Each number is 128 + 24 x the weight over its row's rms, rounded and kept within 0 to 255. Layers, rows and columns count from 0. The size above them is the row's rms in percent of the matrix's.

# layer 8 MLP down (transposed), 704x256, rms 0.131, rows 259-275, columns 192-255
size [ 99  96  94 100  90  99 100 101  99 103 103  91 106 107 104  97  97]
[[174 104  86 129 131 169 144  71 112 166 120 176 127 120  93  97 110 143 132 130 139 116 179 134 113 138 140 118 171 143 123 162 134 150 162 164 140 127 106 115 103 125 121 178 143 125 138  72 137 114 135 158 173 106 143 120 105 139 129 119 111  73 150 118]
 [131 155  96 141 152  77 159 107 141 103 129 117 161 115 141 167 124 127 162 121 101 134 128 134 176 164 145 103 111  94 129 159 144 128 167  82 119 114 125 131 134 123 119 153 150 119 127 130 174 102 125 127 126 164 118 146 135 122 155  79 106 135 123 127]
 [129 136 132 125 168 140 116 102 123 112 133 147 125 127 140 105 138  22 113 149 135 152 166 141 109 191 185 127 145 171 161 141 109 120 150 149 156 112 129 105 145 150 123 139 148 125 119  71 106 119 107 120  75 106 159 126 182 169 122 145 125 130 132 161]
 [113 156 146 130 127 162  84 127 120 130 159 139 124 150 112 108 121 138 117 138 128 176 117 136 133 119 130 132 108 104 109 157 109 143 166 200 155 141 157  96 121 109 111 177 108 117 112 114 114 124 166 137 138 134 134 117 128 153 142 140 141 124 110 133]
 [133 110 123 106 149 168 127  91 119 135 126 145 132 152 100 128 169  63 135 142 132  91 127 123  89 159  85 151 142 103 134  81 178 128  95 172 156 145  79 118  88 120 142 131  99  84 151 122 112 119 136 134 139 106 138 126 129  96 115 165 138  82 127 100]
 [123 121 122  63 211 165  83 170 116 157 177  97 155 182 131 158 120 105 107 113 120 128 125 120 115  81 102 128 126 128 102 116 121 130 162 146  88 108 133 135 114  91 134 150 132 124 152 168 178 150 124 107 140 142  88 129  90 157 111 153 142  85 117 100]
 [137 141 106 149 105 138 111 145 123 121  96 150 111 144 127 130 173 144 120 112 140 153 149 185 147 133 190 128 124  83 150 104 106 109 106 105 150 152 124 157 126 141 154  75 119 126 114  93  85 122 123 164 100 108 182 147  71 107 167 101 132 120 177 151]
 [145 123  78 156 137 131 165 145 147 156 144  77 149 131 152 122 137 143 156 193 125 135 135  84 121 116 124 135  85 105 109 170 126 145 132 176 102 143  76  81 136 120 139 157  73 138 150 128 141  86 126 140 117 161 121  89 124 120 167 101 116  87 125 129]
 [123 123 103 115 136 144 106 163 156 131 166 131 130 148  98 135 127 166  99 101 168 137 131 143 110 139 141 133 170 106  90 155 105  75 120 149 121 137 125 165 134 155  85 127  85 145 165 114 132 123 158 149 126 118 105 103 147 141 138 131 118 128 152 120]
 [120 103 157 123 148 127 160 146  91 118 175 150 153  98 181 122 137 151  95  95 166 112 129 115 128 151 143 128 133 107 138  99 142 149  79  82  91  89 136 152 107 100  87 130 146 153 173 116 122 114 116 115 105 136 115 127 158 108  99 113 125 120 124 132]
 [124 127 127 144 162 168 182  90 134 161 103 110 138 104 131 126 128  80 142 109 135  77 154 126 131 112 163 114 148 159 111 141 148 142 131 110 150 123 136 134 150 119  93 155 114 122 133 137 126  74 157 180  99 129  80 165 139 154 139 115 128 118 186 159]
 [166 154 117 120 153 164 141 154 110 120 105  98 137 118 142 132 143 126 138 151 125 109 136 136 147 127 200 136  96 107 136 140 110 180  93 116 125 144 126 127 112 127 113  87 132 135 142 119 145 132 123 161 100 136 112 164  95 145 166 131 164 125 112  68]
 [142 122 128 124 125 149 118 124 120 116 137 171 102 149 132 118 146 205 119  81 117 143 102  87 137 152 145 172 173 109 120 116 147 155 118 164  91 116  97  82 104 131 131 158 141 144 153  98 129 123 129  92 128 128 137 139 145 166  85 122 108 125  96 152]
 [ 99 128 140 129 119 113 110  83 137 106 155 155 114 145 159 170 138 109 150  75  89 156 102 119 140 134 127 146 105 113 154 123 149 136 110 174  96 111 132 172 127 162 150  89 121 149 108 156 131 144 137 126 122 105 137 120  76 121  80 138 111 107 141 109]
 [155 129 118 138 117  92 113 148 159 120 110 137 152 160 126 113 125 119 118 110 172 137 143 137 154 165  97 114  94 116 103 110 124 124 109 123 120  92 157  88  99 163 134 137  96 119 108 141 107 107 117 134 123 134 134 134 115  88 117  96 111 174 133 121]
 [120 144 102 116 136 137 119 133 116 112 116 140 131 145 118 133  94 162 122 118 170 141 123 170 109 164  99 148 139 112 118 122 122 161 178 114 141 141 121 147 119  98 159 137 107 151  96 207 122 120 135 146 140  94 128 130 115 164 200 147 125 119 150  70]
 [147  50 125 105 106 104 150 130 100 109 106 139 161 125 131 120 133 120 109 132 114 181 130 104 149 111 153  99  89  88 139 122 136 155 108 105 104  97 114 132 137 188 122 136 119 100 135 153 148 112  86 146 123 148 131 138 149 176  92 119 108 154 141 129]]
# layer 8 MLP gate, 704x256, rms 0.141, rows 260-275, columns 192-255
size [ 98  90 106  94 100  94  97  94 106  98  89 113 107  97  95 102]
[[122 146 102 145 110  96 117 106 134 123 122  86 133 142 138 133  98 161 155 147 107 126  77  96 144 128 155 120  84 156 132 116  97 117 149 146 139  95 142 125 133 125  88 109 139 118 137 119 152 140 107  91 148  87  91 143 116 153 132 133 142 134 147 139]
 [128 134 154 104 109 136 151 123 148 119 115 122 138 180 126 130 164 156 149 144 127 148 121 120 132  89 139 111  65  97 131 156 128 110 115 159 126 115 132 137 150 105 112 115 131 173 116 126 117 142 131 130 143 157 142 128 122 123 123 181 105 127 108 124]
 [114 152 121 159 153 111  91 143 124 118 149 134 124 109 191 112 114 192 109  79 118 150 135 148 103  69 115 110  87 147 101 174 115 117 113 168  95 142 138 162  92  94 124 133 127  92 118 133 125 153 132 114 108 119 102 112 144 134  82 115 111 113  91 117]
 [127 142 153 146 147  88 142 192 137 110 128 156 119 105 132 108 144 113  97 135 159 149 150 134 127 108 109 116 132 113 105  91 115 132  97 137  95 139  89 102 126 111 153 131 105 156  84 124 151 142 119 132 124  98 108 136  91 138 109 103 104 102 146 119]
 [125 140 125 112 145 123 124 123 101 188 132 149 123 131 107 142 132  66 132 126 160 144 118 128 121 126 112 121 107 130 124 136 127 101 129 147 132  60 155 102 112 177  95 105 135 120 115 115 134 131 172 136  77  98 166 155 174 128 182 106 119 116  93 118]
 [145 101 172  93 136 134 147 149 113  99 118 149 135 125 168 140 128 105 138 110 131 140 129  90  97  89 124  98  91 130 106 128 168 144  96 131 137 122 119 140 101 142 120 118  95 177 110 175 129 132 132 134 134 179  96 148 119 119 158 140 151 135 146 139]
 [123 154 103 123 146 144 115 149 100 151 132 197  69 135 128 138 111 138 141 105 136 185 110 161 130 144 122  93 133 170 107 125 143 138 166 144 149 178 128 156  98 141 151 121 109 132 105 116 134 138 165 130 145 109 111 132 147 146 117 157 139  89 120 125]
 [148 100  92 119 118 147  76 127 115 135 159  95 135 106 136 114  98 149 142 153  98  95  90 169 111 117 137 131 135 137  94  80 150 110  83 109 173 134 118  92 169  89  93 121 122  97 136 111 118 121 135 107 155 119 153 114 122 132 166 118 138 136 134 182]
 [121 102 155 129 141 124 136 119  90 133 127 113 104 129 172 169 159 162 170 138 134 127 143 103 126 165 132 116 144 112  91 135 122 127 158 160 101 124 122 151 125 138  73  78 121 106 125 126  92 145 114  74 117 102 124 128 116 118 127 121 124 144 161 114]
 [198 122 123 131 110 121 135 139 128 116 147  98 131 118 106 184 115 113 142 133 120  84 118 120 137 122 124 111 131 140 149 139  83 159  89 129 135 146  96  74 112 148 145 136 131 142 127 160 138 119 152 151 156 143 118 168 119 122 107 168 102  88  69 148]
 [156  94 124 142 137 137 128 153 176 116  77 132 112 116 122 121  99 121  71 124 129 142 154 106 125 102 161 118  93 142 115  90 134 156  99  79 105 144 120  81 160 117 145 131  88 148 124 119 147 167 126 122 124 102 142 151  69 137 158 140 119 121 151 137]
 [117 105 116 144 148 102  78 105 103 136 143 138 135  95 133  89  99 200 152 138 110 114 122 107 127 101 140 170 114 160 126 122 136 110 147 141 107  59 141  85 161 137 126 126 130 141 125 124  79 153 141  88 114 133  79 134  90 103 117 106 110 110  65 124]
 [109 145 111  98 167 149 152 124  82 138 109 151 177 151 126 148 110 137  87 166 137 143 108 100 134 155 155 115 168 125 137 134 135 176 120 104 116 151 125 130 139 148 159 125  96  52 134 180 141 124 131 145 112  99 162 122 165 134  72 116 137 163 128 101]
 [109 135  88 130 152 166  88 163 171 107 163 141  99 102  96 114 121 141 136 133 102 125 124 125 118 137 183  80 175 161 128 119 154 104 128 104 152 105 166  94 103 171 135 126  70 179 113 105  97 120 137 137  95 133 113 146 163 164 116 142 144 100 121 149]
 [142 102 140 140 135 127 155 176 138 144 128 147 135 100 145 107 118 148 138 124 129 126 133 121 119 110 154 117 148 149 113 161 165 115 100 183 115 143 113 115 141 122 125 110 109 107 181  98 138 179 115 163 151 143 115 118 177 167 131 118  91 100 140  99]
 [117 110 115 120  90 134 137 137 111 147 116 105 136 137  79 135 159 107  95 125 110 144 108 138 154 120 125 144  88 130 105 162 101 126  81 139  63  93 167 147 127 102 132 167 114 132 128 163  92 124 118 145 119 117 161 118 139 154 112 144 151 105 139 147]]
# layer 8 MLP up, 704x256, rms 0.143, rows 260-275, columns 192-255
size [ 99  89  96  88  94  93  96  99 106 103  94 101 105 106  97  96]
[[100 132 146 168 139 110 145 104 147 106  90  99 143 117 109 132 156 138 133 121 146 181 151 121 103  99 164  87 150 116 164 111 114 128  91  99 143 103 118 143 142 106 154  79 142  82 105  86 109 106  92 161 158 159 114 113 176 133  69 133  94 153 108 124]
 [128 145 142 128 152 102 147 181 138 217 125 106 109 123 130 137  90  88 122 119 111 116 110 109 137 154 133  77 129 111 102 157 118 189 165 148 152 120 117 132 141  95 126 140 112 153 136 186 147 146 130 100 155 119 131 122 113 140 159 109 125 111 137 108]
 [145 118 151 138 117 120 151 123 131 126 103 143 124 120 179 147 128 142 117 106 172 142 103 105 129  96 158 127 115 122 118 126 157 157  98 131 134 156  83  84 117 162 116 110  98 139 156  76  92  93 125  83  78 123  93 155 159 124 138 122 131 141 118 108]
 [144  76  90 122  83 122  98 154 197 111 152 126 118 121  98 111 107 107 121 136 142 107  67 115 133 137 132 123 101 181 156  88 121  86 118 137 128 126 114 132 171 146 153 136 153 164 113 108 141 153 143  98 148 129 161 138 126 148  85 107  84 121 149  93]
 [ 91 122 162 154 113 121 144 149 140 118 153  86 103 136 112 149 102 148 145 116 122 203 122 103 125 167 196 110  99 123 163 114 160 116  98 117 156 129 111 127 163 113 135 153 149 133 118 122 147 127 101 118 125 147 159 208 107 116  76 158  98 131 144 134]
 [110 161 149 129 118  80 124 125 128 114 105 162 120 147 135  98 130  99 112 176 112 133 137 119  88 136 145  92 138 157 137 121  91 143 128 125 100 101 123 142 125 122 136 129 139 132 139  96 120 122 143 137 147  89 118 134 196 130 128 179 129 133 175 127]
 [145 110 167 141  78 138 126 163  87  93 105 126  78 125 150 160 165 123  80 136 120 136 126 102 141 120  74 140 135 108 106 148 137 125 120 149 116 107 148 118 114 139 118 139 175 139 166 145 126 132 153  66 163 110 151 134 124  85 129 115 100 130 139 131]
 [125 144 143 148  95 105 113 144 144  98 132  88 149  93 121 149 141 110 129 135 135 104 111 140 148 128 113 136 119 159  95 148 118 132 148 172 126 117 123 146 145  85  99 117 123 159 134 154 111 137 165 142 146 113 133 131 106 141  88 131 119 117 133 184]
 [113 123 122 144 106 123 177 126  95 144 123 119 160 136 165 119 112 102  82 111 174 176 121 155 153 117 111 157 131  97 131  81  87 135 124  98 105  90 127 143 148 150  97 114 131 114 110  70 146 110 119 126  95 173 141  85 131 126  99 103  82 128 128 157]
 [174 132 123 114 104 113 118 124 171 146 109 162 112 121 100 140  83 151 122 173 121 169 136 167 165 111 145  89  95  84 108 163 121 168  88 127 164 151  96  90 109 143 128 115 122 125  90 158 152 152 117 142 111 116 141 165 181 146 135 124 160 108 128 134]
 [111 141 156  80 118 164 100 143 103 135 152 150 123 100 125 112 116  75 121 131 137 142 151 124 160 129 113 140 159 125 122 135  98 144 163 126  79  56  69 134 132 140 134 113 117 129  90 113 104 133  79 110 111 129 113 118 148 126 179 147 110 119 107 159]
 [144 112 160 118 150 153 127 164  90 117 125 132 142 142  66 132 165 111 134 141 116 129 111 117 159 106 133  76 113 110 149 131 137 156 153 144 152 146 123 144  40 170 122 139 103 110 111 149 132  97 133 125 121 133 116 107  97 146 125  80 142 131  91  88]
 [124 127 119 132  88 121 107 119 129 142 142 124 129  74 143 147 110 102 113  87  70 139 137  89 112 146  92  96 121 185 123 133 141 158 116 163 129 106 155 155  85 141 132  56 128 107 155 121 126 162 111 132 114 155 151 127 115 140 130 110  76 132 157 145]
 [162  93 121 129  91 161 163 152 144 122 131 140 109 119 108 117 172 145 124 143 183 126 140 104 142 127 128  97 115 115 120 129 114  94 108 152  94 127 116 117 149 128 188 126 122 121 172 134 133  93 171 109 130 149 109 186  94 164 122  95 168 170 157 104]
 [123 147 116 127 184 164 113 162 107 151 131 166 106 119 113 108 139 133 105 137 151  96 101 164 149 102  79 115 120 134 126 130 102 147 140 123 140 115 121  85 172  89 129  87 138  97 120 138 136  77 147 128 116 133  89 131 163 119 150 136 113 115 111 129]
 [129 152 133 181  87 150 132 143 168 161  73 159  99 125 127 160 164 179 128 147 101 122 111 138 132 134  97 129 101 107 113 150 141 115 168  98 129  80 127  92 113  81 113 112 118 125 132 106 124 127 149 150 109  87 150 147 144 125 134 100 124 122 141 150]]